Weights of a small GPT-style language model, trained from scratch on English Wikipedia.
Size: 13 layers, 2.29M parameters.
Architecture: RMSNorm before each block, rotary positions, no biases in attention or MLP, untied embeddings.
Training: a variant of Adam for these matrices, 7032 steps.
Each number is 128 + 24 x the weight over its row's rms, rounded and kept within 0 to 255. Layers, rows and columns count from 0. The size above them is the row's rms in percent of the matrix's.

# layer 6 MLP up, 256x96, rms 0.149, rows 73-139, columns 64-95
size [ 73  90 109 111  80 102 107  95 149  97  70 117  77  98 107 103  96  63  96  89 109  90  98 101  91  89 100  99 125  88  73 106 112  94  78 117  99 113  76  90 108 106  98 108 109 106 130 111  78 103  97 101  89  90  86 105  96 102  87 106  88 103 111 109  99 116  73]
[[128 125 166  97  96  96 174 155  98  78 154 125 132 115 146 101 130  82 133 103 131 122 170 151  97 131 124 124 125 143 168  77]
 [129 176 157 151 106 132 126 180 128 132 108 129  95 128 130  82 130 110 143 156 106 142  99 146 116  80 166 155 169 138 114  73]
 [ 97 141 157 116 155 179 159 147 151 136  98  73 136 109 127  78 106 122 160 105 105  96 108 144  95 144 129 159  92 168 118 120]
 [146 132 114 182 129 128 127 117 188 168 111 115 149 112 136 152 147  90 169 144 155 137 108  78 103  95 138 159 162 138 128 141]
 [174 134 138 161 137  57 114 117 127 166 104 129 179  97 146 125 139  98 160 101 104 100 157 103  87 106 140 134 124 101 116 151]
 [ 85 131  86 156 114 117 137  78 119 115  99  89 126 163 151 138 110 140 131 137 126 123 124  94 156 139 107 116 111 140 160 174]
 [179 146 117 131 150  98 167 102  99 118 145 163 140 117 152 126 148 130 129 126 104  95 135 119  96 130  65 136 147 101 113 120]
 [149 156 110 121 156 116 115 164 146 133  97 148 126 157 111 115 134 123 122 147 126 174 119 126 153  56 118 124  71 124 133 168]
 [ 98 114 107 144 114 121 113 106 150 156 153  94 126 116 131 131 143 143 159 103 121  93 153 167 146 126  96 102  86 173 131 149]
 [147 127 116 129 175 140 106 155 127 123  95 148 135 121 137 159 104 108 119 120 122 107 138 158 136  79  55 207 143 111 127 110]
 [148 126 115 162  88 124 151 111  98 120 135 141 119 110 150 135 172 180 124 134 122 121 132 139 137 111  93 132 138 156 157 121]
 [109  65 131 103 112 115 177 134 139 139 118 129 134 101  75 140 141 145 119  99 139 152 105 129 137 142 165  94 146 142 153 134]
 [144 132 122  90  52 117 120 141 107 167 215 151 130 134 133 136 172 132 119 155 135 152 126 109 146 161 117  84  84 108 129 133]
 [150 130 120 144 130 101  63 132 136 140  89 107 163 156 149 144 150 120 130 101 111 121 173 142 169 150 100  86 107 136 103 165]
 [130 162 100 137 120 125  70  91 153 118 106 100 130  77 139 146 121  95 129  81 124 121 117 121 100 101 139 108  91 141 129 153]
 [ 79 149 152 161 164 101 126 137 127 101 127 168 126 153  89 163 132 123 118 119  95 121 108 136 148 169 122 175 109 126 115  87]
 [134 150 126 116 116 143 154  93 114 138  95 122 152 126 171 165 149 164 152 100 129 145 163 151 149 145 119 127 148 109 136 125]
 [ 99 164 125 129 126 121 132 148 139 130 118 115 111 111  72 137 150 117 157 163 113 151 103 137  74 163 106 127  97 156  91 186]
 [126 158 114 103 105 147 142 130 103  99 127 138  89 137  82 177 152 135 105 142 167 153 165 146 125 141 147 151 135 139 101 125]
 [157  99 127 142 112 183  96 106 121 130 168 147 103 132 132 123  97  81 123 138 140 176 179 124 110  82 141 169 130 103 114 132]
 [104 119 145 120  99 131 175 156 117 128 120 145 118  80 104  98 173 108 108 147 102 163 101  99  93 175 161 120 144 179 102 152]
 [110 120 184 117 103 116 126 179 133 142 110 153 175 113 130 121 153 186 125 148 111 120 116  84 165 139  96 108  81 122 138 132]
 [151  89 135 129 117 105 142 104 140 187  67 108 101 149 101 149 140 158 143 143 154 115 105  80  82 142  72 121 122 138 120 121]
 [165  81 146 156 130  96 114  94 106  99 133 132 135 128 147 145  81 146  93 127 156 161 139 122 138 132 151 140 128 164 147 127]
 [140 120 126 131 118  99 149  84 112  79 101 143 130 144  99 156  97 194 125 127 114 129 124 141 152 143 161 112 140 100 149  81]
 [113 117 100 112 131 113 156 143 169 119 167 109  97 155 114 111 158 105 120 150 121 141 116 130 116 143 154 147 123 157 115 152]
 [163 125 113 137 140 149 117 137  63 126 127 176 128 125 124 149 117  68 117 124 115 103 126 104 185 136 162  98 119 139 130 154]
 [160 139 116 125 124 155  89 128 158 136 110 139 131  92 120 109 179 100 145 152 109 129 126 108 145 126 126 156 108 144 164 162]
 [113 115 113  84 142 167 135 129 153  99 144 115 126 121 146 163 147 148 117 130 131 122 133 150 132 129 137 106 108 145 158 141]
 [168 164 118 129 128 151 143 148 184 105 118 113 101 160 117 165 125 119 139 123  87 123 107 139 108 109 140 145 118  88 144 175]
 [164 156 134 128 153 121 161  94 126  87 119 140 145  78 146 106 139 153 142  97 141  92 116 111 115 121 137 158  71 127 102 133]
 [154 101  72 143  97 123 131 116 111  71 124 122 103 120 144 141  98 147 109 105 161 150 148 116 132 129 149 121 148  99 143 142]
 [150 134 114 140 116 105  88 114  78 148 124 167 100  76  79 153 123  98 111 108  79 106 119 130 115 102 113 147 156 145 137 152]
 [164 148  91 165  96  86 124 157 133  85  86 144 174 137 145 115 137 123 109 146 162 108 116 106 156 127 131 153 162 116 130 162]
 [139 140 111 137  94 155 148 126 111 113  85  95  96 138 117  83 148 125  88 158 139 116 104 159 156  92 137 152 142 121 147 153]
 [132 138 142  86 116 103 125 121 103 124 120 118 157 119 113 124 172 133 144 127 152 132 130 103 147 113 162 121  85 176 165 122]
 [142 103 142 118 151 114 133 154 122  90 107 114 148 100 134 144 162 185 153 109 153 117 133 182 134  71 106 153 104  70 169 122]
 [137 140 113 104 162 147 126 137 140 133  98 165 144 130 153 119 134  90 118  94 155 171 146 125 131 122 144 175 111 127 186 128]
 [159 116 142 113  81 143 123 103 138 137 127 130 142 126 108 115 100  99 138 128 146 131 154 133 149 147 118 149 117 137 107 112]
 [ 96 144 134  77 123 100 158 183 105 150 165 142 131 140 150  94 157 112 141 171 132 102 137 151 101 106 102 116 137 115 103 145]
 [138 116 149 174 130 171 129 158 120 132 155 143 127 119 122 121 125 143 176  98 142 149 162  88 101 123 128  62 114  77  80 111]
 [130 147 102 133 103  95 133 146 143 108 133 119 107 105 107 129 115  98 112 127 173 147 158 128 162 127 185 128 119 120 168 131]
 [ 88 115 136 143 156 121 115 165 131 107 113 134 161 130 111  82 114 173 117  99 116 132 139 114 152 135 201 136 139 142 131 137]
 [110 103  80 123  75 122 136 143 107 116 137 147 145 135 111 111 154 128 116 126 127 120 133 133 147  94  93 130 109  77 150 163]
 [147  97 149 141 148 166 116 128 123 163 124  99 134 157 105  99 109 146 149 101 107 100  95  92 118 139 116 122 108 168 129 163]
 [134 137 119 160 103 135 120 141 107 118 103 134 129  99 123 109 159 146 111  92 113 141 134  91 129 133 165  78 187 103 122 135]
 [109 102 155 104 139  94 119 105 153 116 115 145 175 107  96 125 130 103 137 118 112  98  99 155 127 110 138 145 124 126 142  98]
 [101 136 107  97 135 118 144  58 155 123 106  70 129 146 139 130 124 130 106 122 107  69 128 139 144 146 138 125 181 144 152 131]
 [ 95 120 150 106 114 144 128 160 109  87 156 165 134 118 147 139 144 153 144 116 156 112 146 132  83 147 118 138 177 158 140 101]
 [116 148 129 103 146 134 112 150 160 139 114 105  98 110 172 164 149 109 148  75 131 104 107 101 135 121  89  95 154 163 122 128]
 [162 171  87  79 139 114 122 125 140 135  89  92 127 157 167  91 108 110 107  99 104 129 130 127 153 163 131 176 144 133 145 163]
 [101 131 109 168 155  92 140 112 127 133 125 115 136 141 116  82 130 148 116 174 100  97 102 108 120 102 136 101 162 166 108 130]
 [144 128  81 183 148 113 124 124 120 147 125 134 136 122 112 135  84 131 141 112 167 148 124 128 153 141 195 119 105 107 131 135]
 [ 95 106  73 141 168 137 123 138 184 117  95 130 154 173 116 115 121 135 113 185 142  66 101 151 103 121 129 126 154 133 120 145]
 [149 127  85 175 136  91 121 124 111 149 130 149  98 130 144 119 133 107 125 152 141 132 117 132 121 134 146 143  65 115 154 136]
 [176 110 127  99 142  94 154 109 109 103 127 159 145 123 161 123 122 133 153 127 142 139 117  92 180 130 146 148 144 134 123 117]
 [139 141 136 111 143 124 131 133 126 145 112  95 116 162 116 127 157 113 114 123  93 109 166 147 187 128 138 133 114  84  97  95]
 [171 126 119 163 141 107 105 102 152  55 106 155 145 117 117  91 112 133 109 110 126 100  87 160 104 154 119  96  66 129 146 136]
 [142 176 129  85 130 110 107  98 101 126 160  80 138 165 135 123 195 131  95 120 151 140 148 143 173 122 164 126 105 140 140 148]
 [104 141 152 127 119 180 136 122  93 162 105 146 124 138 135 141 150 136 150 100 111 158 159 100 113 128 126  96 157 135 137 118]
 [ 78 122  90 169 102 114 128 111  58 146 122 145  87 150 146 123 159  92 118 121 128 140 167 118 126 163 171 125 183 137 132 121]
 [153 182 129 171 161 115 125 122 156 120 109  74 123 143 146 114 118 119 114 148 122 187 155 131 152 125 115 163 139 132 130 179]
 [118 103  99  91 131 111 141 119  78 139 138 126 112 122 112 150  83 134  95 156 156 151  77  84 128 124 110 107 147 131 105 141]
 [134 104 157 118 163 138 111 114 106 167 116 117 165 109 155 141 105  97 141 128 116 145 103 135 117 147 125 134 110 128 142 131]
 [105 163 169  79 102 156 137 131 137 109 136 139 104 148  98 111 135 147 135 107  97 125 152 116 122 107 121 113 142 136 140 161]
 [ 93 114 125  91 130  96 120 139 150 139 104  81 145  85  80 131 158 116 124  97  97 103 121 135 143 128 128 138  83 120 124 169]
 [144  70 142 143 177 103 128  81 158 136 121 145 127 123  90 172 169  85 123 137 141 105 150 115 145 122 147 106 128 118 149 115]]
# layer 6 MLP down (transposed), 256x96, rms 0.137, rows 73-139, columns 64-95
size [ 78  92 103 113  83 101 108 100 116  97  73 107  80 101 108 100  94  72 104  86 105  94 100 101  95  94 102 106 104  94  74 113 109  97  82 103 101 108  85  90 103 110  97  99  97 110 118 105  83 101  98 104  92  95  94 103  97 102  93  98  90 116 103 103  97 109  84]
[[133 118 115 110 140 125 124 170 161 166 117 134 110 147 141 178 119 138 107 127 103 127 169 110 130 178 110 118 125 121 130  64]
 [134 144 128 102 104 111 144 126 128 164 123 142 176  85  71 112 144 169 141 155 137 135 131 131 145 151 170 135 177  82 113 193]
 [175 102 112 122 102 134 115 165  99 140 162 144 142 108 158  93 134 142 126 147  96 137 140 102 100 169 120 118 104 163 112 119]
 [112 146  72 127 179 143 147 140 109  83 156 125 113 144 109 142 147 121  86 127 137 151 109 175 131 122 160 132 100 146 143 147]
 [ 59 123 149 180 123 167 138 123 116  81 111 116 110 170 168 123 116 112 111 189 123 152 100 112 132 109 134 108 109 142 142 160]
 [142 102 120 162 131  69 103 179 108 154 120 158 147 173 134  64 159 133 130 123 101 127  97 105 108 108 118 137 152 127 116 127]
 [125 120 129 136 114 112 137 164 172 113 172 128 202 140 178 135 142 128 154 132 109 121 162 134  80 140  89 132 136 114 153  97]
 [147 155 135 120 119 151 113 174  99 133 101  96 145 123 127 117 125 134 158 133 119 134 104 145 123 102 153 139 125 139 155 120]
 [163 153 121 139 151 169 127 170 162 160 146 114 168 135 131 107 109 132 139 129 121 184 118 128 110 102 167  83 104 127 147 149]
 [138 126 172 170 109  99 172 128 106 120 134 131 170 103 177 115 140 185 115 133 144 158 126  87 159 154 127 117 133 128 161 118]
 [125 167 133 101 172 160 141 135  94  92  99 122 118 122  89 143 123 123 114 121 111 145 109 110 100 104 108 146 111 102 104 133]
 [ 85 135 139 124 129  94 133 130 158 182  82 143 137 178 120 126 129 130 136 132 114 129 110 126 107 149 129 112 124 145 114 131]
 [131 128  78 151 154 113 141 161  95 105  99 107 131 110 135 119 107 158 116 154 144  90 173 152 129 107 128 144  89 174 141 143]
 [115 110 127 135 122 110 147 146 114  76 144 172 171 135  94 142 146 120 125 146 134  76 114 145 124 157 146 157  77 169 117 155]
 [107 135 159 128 106 112 116 106 135 163 110 160 131  97 104 110 123 104 126 143 143 133 104 137 112 156 111 123 105 110 130  95]
 [165 152 120 137 107 146  66 108 108 143 130 124 126 125 140 126 118 149 103 117 176 115 140 158 153 164 157 159 100 114 127 107]
 [128 110  94 151 134 161 107 107 117 120 135 121 141 123 143 111 136 121 159 149 109 175 124 106 123 108  88 115 154 111 143 181]
 [130 134 127 116 155 136 138 115 116 121 154  93 120 118 129  90 127 112 124 159 112  71 160 147 122 129 103 149  86 140  97 123]
 [168 124 161 127 133 120 135 128 149 126 133 154 145  82 121 136  73 141 117  98 141 120 162 117 133 123 130 151 128 107 102 119]
 [167 112 115 137 131 100 133 140 137 129 147 134 118 138 119 127 111 107 142 129 124 146 136  76 115 101 132 157 123  95 139 112]
 [102 113 145  87 113 116 103 140 192 165 145 169  90 121 119 113 117 141  91 136 134 147 102  97 133 137 108 150 138 160 151 139]
 [155 120 106  70 105 110 112 152 149 172 162 131 115 111 118 134 134 108  80 116 112 123 165 142 110 166 159 128 140 104 147 147]
 [148 150 120 130 132 109 139 128 149 112  88 116 109 134 166 153 133 143 148 124 132  95 145 132 116 129 130 115 105 149 102 136]
 [ 79 122 123  80 123 110 143 115 114 152 118 124  79 151 144 120  94 108  91 153 146 114 121 155 122 120  96 121 156 122 139  99]
 [105 121 127 146 165 113 152  93  80 103 132 140 152 123 118 106 126 100 168 119 176  93 124 119 126 107 112 134 120 175 130 129]
 [174 153 145 101 169 151 148 124 133 144 134  98 124 123 164 113 162 158 112 111 100 137 141 125 137 120 119 134  83 103 102 124]
 [ 90 108 120 144 124 117 106 101 156 104  94 141 152 157 104 126 121 100 104 136 140  98 113 152 134 103 115 127 127 151  80 116]
 [ 96 151 116 103 123 113 150  86  70 135 146 117 116 125 131 114 149 145  96 150  87 129 131 192 122 127 121 152 132 137 117 157]
 [125 119 124 137 169 130 121 137 162 141  90 136 134 129 104 115 134 182 118 107  76  86 138 115 163 125 141 104 151 153 104 113]
 [ 90 120 145 122  77 105 117 124 136 115 160 140  93 138 149 169 130 172 148 139 132 115 152 147  96 121 153 109 162 103 151 142]
 [112  93 148 107 105 103  60 152 128 133 147 133 104 140 120 154 124 150 135 130 137 148 143 149 165 137 119  79 171 133 147  96]
 [114 151 146 109 110 134 162  94 113 153 169 135 147 115 157 140 113  69 116 107 183 110 136 130 127 106  90 125 120  97 121  73]
 [139 130 154 143 128 128  89  65 141 150 114 146 106 105 119 145 102 150 133 145 171 136 143 127 202 138  90 122 124 130 126 132]
 [128 167 140 148  85  81  94 118  83 162 143 102 124 130 119  96 116 129 124 119 114 147 118 104 125 111 115 153 130 140 163 117]
 [120 129 129 122 138 105 132 140 124 127 186 103 141 143 123  93 135 137 161 127 134 120 153 135 117 134 135 121 133 150 123 119]
 [115 144 121 105 121 123 118 129 134 111 129 155 120 133 138 127 163 133 103 131 132 118 104 155 163 108 106 108 112 116 131 127]
 [162 134 177 113 133 152 129  61 143 140 110 141 141 148 116 148  97 130 157  75 121 123 156 118 164 113 119 173 119 113 148 130]
 [104 114 124 188 138 149 125 126 164 142 131 112 105 141 164 106 117 108 111 121 140 167 102 135 104 134  94 148 137 142 174  83]
 [148 101 112 108  86 100 144 103 121 129 110 104 128 111 150 118 155 133 113 127 142 143  87 127  84 178  97  94 115 145 111 135]
 [173 124 147  97 116 165 144 109 121 131 119 123 141 136 159 124 135 107 179 110 129 158 146 131 121 100 147 118 136 120 109 137]
 [179 128 118 130 158 152 134 123 120 115 147  83 123  98 100 161 114 117 107 147 150  93 150 106 150 123 105 194 114 131 116 161]
 [140 150 130  83 124 127 134 142  79 154 129  95 144 111 149 113 141 123 170 155 128 105  85 124 116 121 110 139 111  73 113 192]
 [113 149 116 134 102 134 133 113 105 197  83 142  93 154 123 142 104 122  94 113 108 135 120 140 150 115 131 139 128 136 110 137]
 [145 137  93  96 102 141 134  84 137 122 117 162 117 126 142  76 123  69 135 118 114  67 129 137 130 135 145 141 142 113 118 101]
 [165 172 147 106 129 124 136 124 118 103 112 139 119 128 142 138 101 123 160  87 145 107 116 153 116 166 139 108 138 146  97 124]
 [108 128  96 146 117 175 129  79 142 106 120 137  81 160 115 142 133  92 121 117 168 145 145 160 133 120 148 146 147 141 134 144]
 [118 104  73 110 111  96 140 125 108 124 114 164 112 129 117 135 175 130 123 140 137 121 135 155 117 151 127 111  71 129 120 150]
 [115 120 158 100 125 131 134 124 126 170 129  94 125 113 147 172  79  86 100 138  78 106  82 165 167 124  83 155 133  94 112 126]
 [159 171 125 145 121 100 171  87 112 120 122 156 140 172 115  78 153 122 112 123 160 104 146  94 126 135 150 103 116 135 104  97]
 [106 102 127 120 164 110 162 137 162  97 130  91 143 170 115 129 131 143 152 100 127 120 117 153 100 138 136 158 162 168 153 103]
 [137 135 152 127 106 104 183 133  97 149 129 115 132  77 116 118 123 135 136 126 141  96 162 133 104 180 132 120 156 125 137 107]
 [122 133 113 126 110 124 152 141 101 124 153 161  82  84 118  97 169 137 151 142 129  88 135 125 137 101 147  78 119  55 135 137]
 [113 118 159 120 154 189 120 111 121  90 115  78 143 100  89 163 157 173 149 154 120 165 117 158 154 140 143 109 123 130 102 157]
 [100 110 111 105 108 188 126 153 132 140 119 134 132 166 151 161  99 146 148 118 132 152 145 113 171 162 155 138 118 132  65 141]
 [ 91 143 151  97 124 140 126 130 174 105 151 118 107 114  90 149  94 128 123 100 122 128  79  96 100 151 151 143 134 109 138  75]
 [ 97 120  91 120 128 140 133 167 177 159 134 125 128 131 163 142 145 138 102 118 129 153 118 137 147 115 117 123 157 146  86 119]
 [151  95 141  96 139 135 115 154 155 109 150 136 136 128 173 112 103 143 103 116 114 150 139  90 135 107 105 122 111 161 159 137]
 [128 113 161 142 129 119  94 108 182  82 141 121 148 135 112 146 129 122 120  80 138 126 115 119 157 129 119 168 113 147  98 170]
 [191 149 144 147 168 108 153 114 110 146 144 103 124 150 118 125 107 105 105 119 101 110 100 140 132 135 114 162 118 124 103 118]
 [103 117 147  94 109 130 118 111 161 122 111 143 134 168 125 164 112 124 153 143 142 104 164 121  86  87 150 131 145 101 155 146]
 [152 130 150 143 159 120  91 129 121 119 161  74 145 106 105 130  86 137 150 152 133 107 116 146 159 106 114 127 139 139 152 149]
 [108 109 142 118 112 121  42 127 129 160 121 174 128 118 111 132 121 111 139  88 124  78 108 130 102 140 140 116 106 103 131 125]
 [123 139 171 144  88 103 175 106 117 110 163 109 103 135 146 154  68 103 123 143 135 133 114 117 168 131 117 140 107 161  96 119]
 [128 155 124 121 143 121 177 141 121 108 142  76 148 169 146 133  93  95 167 143 131 133 154 136 114 132 118  87 123 125 139 120]
 [141 114 127 155 126 160 125 113 142 120 110 139 144 130 128 159 108 112 134 121 167 145  91 142 133 113 146 130 135 115 174  87]
 [125 125 154 129 116 106 143 144 108 140  97 120  88 105 130 100 133 110 126 126 136 137 185 137 154 129  82 106  98 111 103 127]
 [153 129 111 109 168 164 100 150  85 140 150 132 113 118 127 129  95 115 104 161  91 117 138 138 115 125 136 155 135 132 119 159]]
# layer 6 MLP gate, 256x96, rms 0.144, rows 74-139, columns 64-95
size [ 99 108 109  85 100 104 101 108 101  73 108  73 100 104  95  90  65  98  93 110 102  99 100  98  96 109 103 110  93  77 106 106  99  83 108 107 105  89  93 105 108 102 107  98 104 111 106  83  99 101 101  95  89  92 102  99  99  98 109  92 103 105 110 104 110  89]
[[106 161 135 156 138 139  87 137 133 149  71 147 115 103  84  80 138 132 145 164  82 139 117 137 142 104 119 119 158 132 119 147]
 [123 166 144 117 144 181 127 112 131 107 108 108 111 110 130  75 115 147 127 130 130  90 108 147 100 136 139 141  67 188  84 138]
 [132 127 106 158 173 115 117 136 148 125 142 126 130 113 114 131 126 114 120 143  76 123 108 140 118 121 128 144 117 155 139 125]
 [125  87 135 148 179  91 113  97 114  99 146 127 109 119 140 131 119 148 122 117 161 110 177 116 156 101 138 118 111 121 130 127]
 [222 117 114 133 119 104  90 142 129 110 148  94 118 151 167 136 131 124 117 141 142 116 119 131 140 126 124 168 126 111 101 155]
 [147 148 134 148 102 111 106  77 120 149 152 144 122 121 140 149 148 107 121 165 124  95 104 120 131 127 105 164 165 136 150 155]
 [138 134 136 122 101 131 118  59 104 140 113 106 125  90 138 165 107 146 123 113 130  95 166 131 134 171  99 143 147 141 114 129]
 [108 142 102 160 123 132 120 108 155 130 154  82  92 149 146 124 120 113 113  98 122  77 137 168 135 108  90 118 109 210 107 160]
 [117 124  93 149 112 141 142 110 120 139  88 128 127 176 114 149 130 121 111 118  65 146  99 121 148 123  84 115 101 152 107  80]
 [124 144 188  79 162 123 183  92 119 113 124 117 174 128 164  75 133 115 121 134 108 139 144 122 142 139 126 127  89 161 166 134]
 [148 170 154 175 119 109 132 122 140 153 116 106 140 118 123 134 109 193 133 126 104  88 110 121 161  94 117  99 132 131 104 110]
 [189 121 201  96 106 115 133  79  91 137 155 144 101 120 122  83 141 125 117 122 154  76 137 115 133 121 130 155 131 121 112  71]
 [131 140 103 121 151 120  65 126 113 105  96 148 136 122 141 157 106 124 103 139 106  99 163 126 167 108  92  73  92 132 104 164]
 [ 71 178 144 148 117 118 138 115 124 125 141 109 124 129 107 123 119 116 116 174 150 133 117 186 126  91 129  74 131 125 148 119]
 [168 136 103 141 141 146 123 122 133 123 123  82 120 100 168  90 135 146  99 162 149 103 128 135 158  94 130  92 169 156 120 147]
 [165 142 108 122 126 148  66 126 137 157 180 157  97 108  94  91 122 130 108 131 105 131  90 150 101  92 119  94 120 136 129 113]
 [172 112 172 111 147 110 145 118 134 134 139 134 142 113 170 138 118 103 114  84 160 150 120 167 116 117 144 119 139 128 120  92]
 [134 166  92 156 116 126 113  82 118 155 155  90  94 128 138 129  95 104 114 116 134 104 100 129 122 128 140 135 149 156 146 158]
 [182 103 118 137 121 174 112 127 132 126 127 121 102 101 119  93 146 200 138 123 130 143 155 116 166 116 139 121  83 115 138 139]
 [166 171 113 147 125 156 115 108 109 142 143 123 118 141 132 161  88 135 116 152  95  80 109 141 174 120 120 124 139 138 108 140]
 [103 141 128 137 160 122 119 118 163 121 133 126 129 122 141 140  74 117 146 115 119 118 138 137 134  52 125 120 104 134 152 125]
 [128 128 145 145 112 123 138 103 139 108 104 105  97 129 145 145 139 107 128 114 101  84 104 129 113 113  98  97 107 117 153 123]
 [102 164 139  93 165 100 157 121 143 141  99 109 130 121 134 107 122 138 133 137 116  87 117 148 117 156 102 144 114  96 128 131]
 [107 134 103 168 164 109  95 104  97  99 114 100 136 151 117 132  96 163 108 173 135 104 143 159 178 119 121 140 154 149 138 127]
 [117 183 157 135  96 176 115 126 116 114  87 154 113  85 109  88 149  81 117 120 104 136 113 101 161 145 144 122 113 163 145 126]
 [ 89 180 148 139 115 111 121 143 180 149 125 106 131 129 104 106 134 204 137 139 102 132 154 144 129 112  73 149 125  95 147 108]
 [ 98 128 146 133 167 115 140 118 106 137 144 133  99 144 132 108 105 156 115 140 167 111 135 195 171 133 107  94 146 117 121 124]
 [110 136 170 162 142 127 121 145 144 164 146 149 105 171 148  94 116 102 152 135 105 110 143 126 133 115 117 149 132 121 117 128]
 [162 125 109 164 115 104 149 118 108 140 142 114 116 111 126 123 133 114 116 175  97 130 140 103 147 163  69 143 128 149 127 122]
 [132 121 120 152  76 135 140  69 140 140 174 115 139  84 134  69 149 121 140 161  99 121 105 104  84 120 161 134 110 160 138 133]
 [155 166 112 150 142 110 135 122 148 123  92  56 147 139 113 127 117 120 117 157 117 152 175 135 147 128 128 119 102 143 112 148]
 [117 134 114 127 148 140 114 147 150 167 135  78 184 158 110 112 141 149 130 148 121 122 148 130 118 116 151  95 100 119 109 113]
 [104 148 138 106 118 139 105 138 130 166 151 110 144 126 140 122 153 110 147 124 119 152  96 138 145 124 148  87 133 146 114 128]
 [108 105 116 111 154 109 145 140 101 139 170 135 111 104 140 113 123 133 121 118 144 139  82 131 127  86  97 130 141 150 146 149]
 [123 134 141 171 117 164 125 105 150 147 113 136  92 139 119 124  93 136  99 117  89 118 129 141 123 122 115 140 145  89  67 153]
 [146 155 122 130 144  80 128 139 146 148 159  97 124 148  93 117 122 138 118 118  82 120 150 158 107  91 116 156 133 209  91 114]
 [116 108 118 128 102  92  99 105 128 151 133 117 105 152  85 165 129 135 140 161 100  85 149 119 148  97  94  83 108 125 149 157]
 [138 121 150 126 114 141 109  93 123 117 112 135 136 152 118 113  99 124 121 150 128 148 151 141 116 113 115 101 118 129  94 100]
 [106 159 104 146 135 134 122 127 114 112 132  59 102 132 125 163 128 122 110 172 119 120  96 135 150 123 101 102 129 129  77 128]
 [121 139 101 102 139 102 137 136 147 125 104 101 111 117 142 116 142  94  99 128 115  98  69 184 145 124 122 150 149 175 160 146]
 [141 120 120 176 115 141  83 105 145 146 123 109 126 116 160  88 135 147 150 127 109 110 123 134 132 145 112 122 118 139 147 138]
 [146 162 130 133 165 139 137 127 150 172 156  95  92 123 146 144 125 120 131 172 167 112 135 200 131 119  68 131 104 160 126 113]
 [130 119 125 139 119 120 135 127  89 102 113 141 148 137 103  82 146 161 112 170  95  77 112 148 144 123 123 119 102 153 123 140]
 [160 107 132 119 136 163 110 108 156 161  99  84 114 154 139 126  80 131 109 122 117 107 136 119 128 129  99 153 102 167 135 160]
 [113 171 116 120  98 114  69  84 167 137 134  65  98 122 191 134 130  87 113 129 125 110 133 134 130 124 138 120 126  97 145 156]
 [116 119 137 102 141  78 116 121 131 180 130 169 148 111 112 138 131 112 125  95 105 124 145 156 142 131 100 119  70 117 139 136]
 [134 125  82 159 153 128 122 112 154 137 128 115  61 173 175 117 124 106 136 122 131 127 133 138 118 142 119 113 162 136 134 172]
 [110 110 116 109  83 124  78 156 128 129 162 117  93  95 147 134 110 158 139 126 136 127 144 124  90 145 111 174 132 155 175 142]
 [140 152 109  80 128 155 106 131 150 130 134  97  93 147 157 147 132  84 120 106 131 120 129 118 148  87  90 117 150 163 135 148]
 [155 175  93 124 140 124 123 107 102 142 103  84 140 121 179 126  68 127 102  86 110 101 132 172 161 137 111 158 127 144 169 145]
 [102 149  88 159 179 114 117 134 151 120 130 116 120 152 107 123  99 140  86 178 103  88 120 108 143  80 103 105 124 145  91 149]
 [120 108 112 109 153 135 129  91 142 156  82 145 117 139 120 163  97 147 119 163  95 115  75 133 118 126  78 143 106 123 116  97]
 [130  98 107 115 108 127 146 144 140 115 108 149 121 109 176 139 127 133  72 117  94 106 122 131 163 138 120 123 129 137 119 113]
 [161 135 104 124 154 113 145 141 121 114 149 130 122 136 115 103 142 155  83 180 106 125 107 113 120 145 114 133  98 161 134 150]
 [122 104 124 109 156 148 149 123 105 111 134 177 137 167 154 116 150 105 100 144 126 118 149 111 159 164 104 120 146 134 122 114]
 [104 113  97 129 136 129 132 135 139 105 146  96 113 123 145 134 105 119 108 107  84 114 164 179 124 108 122 112  66 163 126 150]
 [164 166 100 121 130 162 109 168 141 150  92 145 117 154 119 133 115  93 102 149 142  96  98 142 110 129  74 149 119 105  66 175]
 [162 136 108 158 127 102 109 103 146 149 107 104 133 110 179 143 134 149 116 105  82 120 108 116 195 158  94 171 124 116 143 135]
 [ 98 137 116 130 136 165 140  92 129 132  91 124 151 141 151 131 148 141 128 125 118 119 161 129 133 126 126 140 146 124 141 145]
 [188 151 120 138 150 111 122 147 177 120 122 131 142 146 130 122 100 131  98 134 167 117 132 127 123  90  79 151  96 114 106 119]
 [132 141 124 141 116 130 181 122 112  69 120 110 135 152 148 107 109 155  90 169 134 132 144 132 152 141 111 124 144 121 125 120]
 [130 132 107 176 121 131 131 109 144 113 124  98 123 133  92  84 123 158 118 118 144  95 161 123 134 137 127 135 110 137 106 141]
 [155 159 107 127 109 160 132  90 137 124 120 158  81 104 129 139 109 137 106 107 155 104 127 155 165 135 111 146 156 111  83 120]
 [109 171 120 131 132 174 126 109 152 192 132  74 138 166  86 148 159 125 128 154 105 113 160 124 110 117  94 126 145 176 108 150]
 [148 107  79 141 116 106  87 105 159 171 122 104 164 152 102  90  97 123 108 127 105 123 136 107 114  97  89 149 144 128 140 148]
 [105 150 108 142 122 166 123 140 123 107 129 125  98 140 137 116  55 144 113 100 105 142 103 138 136 112 119 105 105 142 103 127]]